Each number is 50 + 10 x the weight over its row's rms, rounded and kept within 0 to 99. Layers, rows and columns count from 0. The size before them is the row's rms in percent of the matrix's.

# up: layer 8 MLP up, 1536x384, rms 0.143, rows 496-508, columns 0-127
# down: layer 8 MLP down (transposed), 1536x384, rms 0.141, rows 496-507, columns 0-127
up496 095:49 40 51 47 37 62 45 38 54 43 13 63 43 38 43 47 43 60 67 56 53 60 64 47 47 46 47 53 50 41 54 51 47 64 40 28 51 57 54 61 54 40 44 53 50 37 71 57 52 60 39 44 53 56 52 58 57 49 43 52 50 38 47 38 39 43 47 39 37 39 63 67 53 48 47 48 46 49 41 52 42 18 59 62 47 59 42 53 46 54 44 42 53 66 31 39 46 48 54 72 71 40 39 63 46 50 54 42 48 48 46 50 43 59 66 35 48 34 71 41 33 48 55 60 42 34 48 50
down496 102:34 42 40 52 57 60 54 51 43 51 36 68 39 49 72 59 41 49 41 37 42 53 35 38 52 63 29 56 71 39 44 43 52 45 47 30 56 59 46 56 42 63 47 43 48 35 32 64 63 58 48 50 50 41 44 59 47 64 51 47 55 45 57 57 46 43 48 45 45 39 63 48 45 37 46 53 40 41 61 64 50 37 43 39 75 55 43 42 51 56 47 35 46 56 35 43 59 39 51 53 59 36 50 62 37 53 66 31 49 46 47 67 67 53 58 44 50 37 58 43 48 40 38 51 45 34 69 51
up497 055:46 61 57 64 51 43 57 58 64 46 40 47 77 37 44 49 50 51 53 35 56 46 55 53 46 40 59 53 51 51 56 45 46 58 66 35 53 67 48 47 57 41 53 53 48 41 57 61 57 44 55 61 43 67 44 56 27 51 53 51 55 26 55 60 41 30 61 43 61 31 48 51 57 22 54 59 70 46 52 48 59 61 55 55 49 58 51 60 55 37 50 85 50 42 36 53 41 52 54 60 50 41 61 42 33 43 59 58 38 45 39 55 57 45 62 56 38 43 33 54 35 50 51 52 54 48 63 40
down497 052:49 48 47 43 42 45 52 44 61 46 67 46 45 43 47 42 46 44 16 63 48 50 57 49 62 56 67 29 50 55 49 33 45 69 49 61 55 38 59 43 59 43 35 59 58 54 47 31 66 52 48 48 39 57 58 52 45 48 45 59 64 30 49 53 50 55 59 54 50 57 57 56 46 44 42 64 44 54 52 42 62 49 63 52 62 53 42 51 59 43 35 52 49 44 77 66 55 50 45 60 54 37 58 38 41 46 64 50 55 51 50 47 59 49 44 58 47 64 54 45 47 71 56 40 59 29 46 34
up498 113:54 59 76 69 47 55 47 55 52 41 46 39 61 37 28 67 52 57 42 54 46 48 62 44 39 56 51 46 46 46 35 49 45 48 48 52 69 60 62 50 49 50 49 30 39 69 48 52 44 58 57 39 43 34 55 50 59 53 56 41 31 37 43 76 57 52 57 43 62 48 52 42 46 43 43 72 56 53 57 41 56 36 40 66 60 55 40 32 47 51 58 48 70 51 63 60 44 57 60 57 53 46 58 58 42 70 40 48 57 53 55 44 58 34 39 37 37 32 78 46 15 63 38 51 53 52 58 32
down498 105:60 60 71 49 48 48 70 44 55 52 48 42 46 53 26 45 57 56 60 55 62 53 61 45 45 58 28 40 57 63 31 48 39 61 43 63 32 32 49 41 51 62 40 50 56 44 51 39 66 52 67 52 50 38 46 49 53 49 58 50 44 38 63 65 42 56 55 44 64 61 38 35 23 39 50 42 59 65 64 58 57 57 37 45 63 52 39 50 55 43 69 40 75 53 59 53 48 68 48 38 60 43 41 50 48 53 53 36 53 43 66 47 61 46 66 44 43 47 75 44 67 39 51 47 44 52 57 47
up499 100:27 48 63 54 34 38 56 65 57 47 54 61 53 57 33 62 48 24 33 47 56 49 53 58 37 48 37 66 45 56 54 64 52 58 49 39 46 55 61 53 61 36 48 44 24 61 55 39 52 58 44 61 66 33 42 43 57 59 50 63 25 58 45 44 63 43 63 26 38 38 58 54 68 47 52 65 45 56 26 63 39 45 60 58 52 57 40 48 63 59 43 35 65 62 43 40 29 48 53 49 47 49 48 49 52 69 66 50 42 65 41 64 32 49 55 60 54 43 66 60 71 43 45 39 47 60 41 49
down499 100:64 41 65 74 57 53 59 45 33 50 48 55 50 61 51 45 46 53 43 61 63 40 57 51 41 55 68 52 57 43 53 45 48 49 40 30 52 49 62 60 36 42 50 43 44 53 64 45 48 48 50 49 69 45 57 46 60 61 46 66 28 60 53 60 64 61 43 58 48 46 44 54 44 50 48 47 63 53 48 53 37 44 56 50 64 46 46 55 45 33 46 44 58 60 54 62 44 49 44 58 52 46 47 57 48 80 48 45 37 60 50 53 41 55 57 49 36 47 69 41 52 56 44 54 41 55 53 69
up500 104:52 29 55 59 37 50 37 40 53 55 53 42 40 55 54 46 48 33 50 35 45 48 49 63 37 53 63 46 40 61 41 62 65 73 48 54 55 42 45 46 53 59 49 22 44 49 57 42 75 61 54 42 57 54 50 50 59 57 55 63 40 65 39 46 44 43 52 39 28 22 41 53 40 45 75 51 37 57 37 67 72 28 48 57 54 43 35 65 52 49 48 50 55 52 53 72 32 65 23 41 56 51 60 53 35 63 41 55 68 58 26 63 62 40 57 57 49 42 61 44 53 48 54 51 57 60 46 55
down500 106:45 61 51 48 53 42 56 56 44 41 55 34 55 50 39 56 63 58 43 47 48 53 49 46 31 56 68 55 39 37 45 30 65 62 40 48 54 43 64 56 51 61 64 38 32 52 43 46 37 49 61 42 59 57 30 53 60 40 49 62 47 54 62 42 37 43 44 54 28 55 52 52 60 52 53 39 47 58 37 58 55 58 27 58 54 69 61 41 46 47 41 50 53 50 65 45 71 49 58 54 64 44 36 49 39 39 46 44 52 41 56 63 46 49 55 38 40 57 57 64 53 36 65 44 43 55 42 45
up501 093:44 65 60 67 31 43 57 53 44 73 44 47 39 57 58 67 51 59 49 57 62 53 58 36 47 58 57 36 44 46 53 43 51 39 68 48 46 58 21 40 40 44 51 55 53 77 46 67 48 43 46 56 51 41 53 45 40 54 62 29 55 62 55 42 48 49 32 53 44 51 59 33 38 42 38 49 58 39 46 47 41 61 86 41 54 57 46 50 43 75 52 58 39 45 40 43 51 31 49 48 58 49 50 41 57 37 49 55 68 52 42 30 58 41 43 43 42 46 44 57 57 57 29 43 52 52 32 60
down501 101:57 37 44 57 69 42 62 51 29 60 41 56 42 45 45 41 41 51 55 67 45 58 49 24 38 53 50 40 46 46 55 56 63 53 55 62 55 43 50 51 56 64 48 46 48 38 58 65 59 60 48 40 50 48 37 59 59 23 57 45 45 62 53 48 54 41 49 28 40 59 50 28 39 51 51 41 49 51 39 53 49 51 47 18 57 50 47 54 52 58 51 47 42 47 54 46 59 41 56 70 52 36 55 60 48 58 56 49 45 36 47 47 52 38 30 49 39 35 50 38 44 56 60 41 58 54 55 50
up502 121:39 59 40 34 50 41 53 55 46 54 42 58 70 64 52 60 50 55 62 50 34 52 52 43 56 65 39 48 47 59 47 65 50 45 58 41 50 53 42 56 53 55 43 45 68 46 39 47 61 56 57 51 49 46 37 46 65 30 54 57 41 60 45 59 51 41 55 35 46 51 40 60 65 61 35 62 50 34 50 40 60 56 52 26 32 45 41 47 45 49 29 48 53 39 60 39 38 47 31 56 74 32 44 41 60 61 31 26 48 55 65 47 36 48 61 22 28 54 53 47 47 46 56 54 66 27 45 56
down502 116:49 51 67 44 46 45 35 47 18 50 38 40 61 42 50 74 51 41 56 52 20 61 40 54 48 43 55 44 69 34 43 59 48 49 54 64 42 43 58 32 60 31 39 44 34 60 57 42 59 48 49 56 58 60 61 45 61 59 48 55 55 46 64 55 44 44 51 47 26 57 43 55 73 46 44 35 39 48 45 51 42 55 50 54 57 53 61 76 36 57 41 32 59 26 38 44 38 42 63 53 62 71 31 51 51 24 61 42 55 62 38 43 56 47 71 47 45 62 33 37 58 44 67 57 58 30 27 56
up503 101:57 67 48 59 58 43 48 60 43 75 49 49 56 53 59 39 42 37 57 48 54 41 55 46 42 43 50 51 60 41 23 68 61 45 47 36 46 55 42 40 62 53 52 69 57 61 57 51 45 65 43 55 52 40 55 66 35 60 39 30 46 47 19 66 47 62 44 50 54 64 49 38 42 48 39 59 54 39 46 44 46 66 35 51 55 45 50 34 35 43 28 67 57 43 43 47 48 55 53 46 52 29 60 73 46 42 61 55 50 42 57 81 60 52 48 47 52 61 35 32 51 50 53 54 38 47 50 60
down503 102:34 51 32 60 62 49 49 42 42 60 54 46 49 37 37 55 41 40 65 47 50 31 39 45 42 46 48 43 50 60 52 44 52 46 62 44 40 57 46 45 44 45 41 50 49 57 62 49 59 48 52 33 36 34 40 68 52 66 40 42 43 37 50 52 59 50 68 35 40 51 55 67 42 49 46 34 36 58 62 32 48 48 39 43 63 49 52 33 42 33 51 44 40 38 50 56 53 64 58 42 51 50 53 68 33 55 62 68 38 60 48 56 69 48 54 51 40 52 61 60 69 64 48 61 48 42 35 62
up504 120:49 44 53 38 40 65 36 60 49 52 59 69 51 41 48 50 46 66 44 61 49 60 60 52 38 40 60 58 57 43 65 63 51 40 51 57 47 47 61 37 42 46 65 49 33 46 49 35 75 56 36 40 42 45 52 42 53 57 35 55 41 42 48 68 37 54 61 57 72 45 42 51 50 54 46 37 49 39 61 54 52 31 47 41 45 66 38 55 55 41 48 65 59 48 73 61 63 50 52 42 41 45 42 55 41 57 45 56 66 56 51 42 54 64 44 52 49 50 45 50 35 39 63 71 59 57 46 57
down504 113:62 49 53 48 49 44 22 73 42 44 61 56 52 53 47 56 52 49 30 68 52 69 26 52 61 64 56 51 64 45 65 36 54 47 58 57 49 55 47 33 52 47 50 54 50 53 52 43 47 47 51 42 42 45 40 62 39 50 51 49 51 52 49 66 54 52 55 49 56 53 44 54 51 50 47 49 40 70 42 64 51 51 37 61 31 49 48 69 52 58 61 59 65 43 58 38 49 45 56 47 40 39 54 44 45 40 53 53 64 57 56 62 55 61 61 63 51 44 56 59 30 61 41 72 46 42 62 76
up505 108:57 16 62 60 51 65 58 57 74 62 53 47 52 43 37 50 45 55 41 44 43 44 34 57 39 54 44 48 48 50 38 61 56 47 61 45 48 43 48 40 35 53 44 47 69 37 53 58 62 36 50 39 49 40 56 48 58 61 59 39 41 56 54 43 55 47 42 72 64 45 44 39 51 57 52 60 52 41 64 53 64 51 40 56 54 56 49 60 49 39 38 57 58 54 51 51 57 49 48 49 64 46 63 44 47 54 56 35 40 44 59 55 58 53 36 61 66 32 37 49 45 42 51 57 50 55 57 38
down505 103:55 38 65 49 53 66 40 50 79 62 74 60 59 48 50 47 36 52 49 49 35 51 49 40 57 56 47 39 47 70 50 56 77 44 63 37 26 45 48 33 36 49 47 43 47 45 52 48 48 25 55 44 54 59 47 48 59 52 58 63 73 37 46 62 80 60 62 57 49 43 42 51 49 45 63 47 66 65 56 36 51 52 48 48 42 55 51 60 69 40 62 41 42 56 50 52 68 42 37 54 66 24 62 60 51 48 47 56 45 45 60 35 58 67 44 53 58 46 43 44 55 46 67 42 43 45 40 57
up506 097:42 52 51 38 37 61 24 56 46 50 33 29 54 38 40 62 27 62 34 53 41 57 44 66 55 57 44 63 51 48 54 67 51 47 54 57 51 50 32 52 60 43 47 72 58 55 60 50 55 64 50 56 52 50 42 40 51 38 53 46 46 55 66 57 33 45 54 54 38 69 63 79 48 62 47 50 42 49 32 56 52 44 53 55 50 39 47 54 57 42 65 53 77 51 42 48 52 62 54 35 48 59 43 51 76 70 60 56 50 46 49 43 48 73 51 34 53 56 36 52 47 60 50 49 42 51 51 40
down506 097:47 41 65 56 40 47 68 38 51 63 27 38 50 36 35 52 41 43 61 60 41 33 38 52 47 48 50 65 46 50 69 49 63 57 52 56 61 47 41 49 46 52 50 40 44 54 44 55 46 52 62 25 38 37 42 56 38 61 56 55 40 36 53 55 38 60 53 55 62 65 46 54 37 46 35 49 50 55 54 46 43 53 63 38 51 60 49 54 47 43 54 64 31 63 58 46 33 48 46 54 45 52 36 45 48 64 35 37 53 40 47 51 35 44 41 29 61 51 49 59 38 45 50 51 59 50 57 39
up507 103:47 46 42 59 51 62 30 46 16 59 38 42 47 36 52 45 45 52 41 51 62 39 38 35 50 59 43 36 50 53 43 56 61 30 47 41 36 48 52 49 47 43 54 48 42 62 43 63 59 48 39 59 46 35 62 50 42 40 49 60 44 35 70 41 55 62 65 46 66 40 45 45 57 53 47 57 61 47 41 56 63 24 36 46 47 48 54 67 45 53 56 57 42 41 62 67 51 48 42 44 64 42 49 55 48 38 33 58 47 47 63 53 52 47 62 49 54 48 58 39 43 55 49 67 47 34 50 57
down507 104:53 40 48 40 37 52 56 27 43 54 44 28 50 47 53 58 46 58 41 64 61 48 47 53 42 57 51 42 39 49 49 75 60 38 46 56 57 65 51 38 47 23 55 32 52 53 60 51 49 62 49 46 63 53 48 45 36 59 50 62 50 47 41 41 44 57 40 53 53 67 50 53 62 63 49 69 54 54 56 62 53 45 55 38 43 54 64 61 57 58 56 37 44 59 58 65 41 51 63 45 44 42 47 43 45 52 49 50 46 43 66 52 44 52 60 68 57 32 50 45 52 60 69 59 43 40 52 46
up508 106:42 67 42 45 51 48 42 56 66 43 63 51 64 52 42 49 43 46 44 59 50 43 46 51 59 47 41 37 61 50 49 65 31 57 47 66 56 45 58 41 44 51 53 71 43 52 62 44 54 24 48 49 54 49 54 44 56 50 52 52 58 55 58 50 57 30 61 57 65 52 49 48 45 53 47 39 54 38 71 49 53 56 44 42 53 55 50 41 56 67 46 59 35 40 58 47 51 47 34 56 61 40 39 53 45 48 62 61 65 49 64 68 39 53 40 50 56 48 74 35 52 43 54 50 42 48 68 39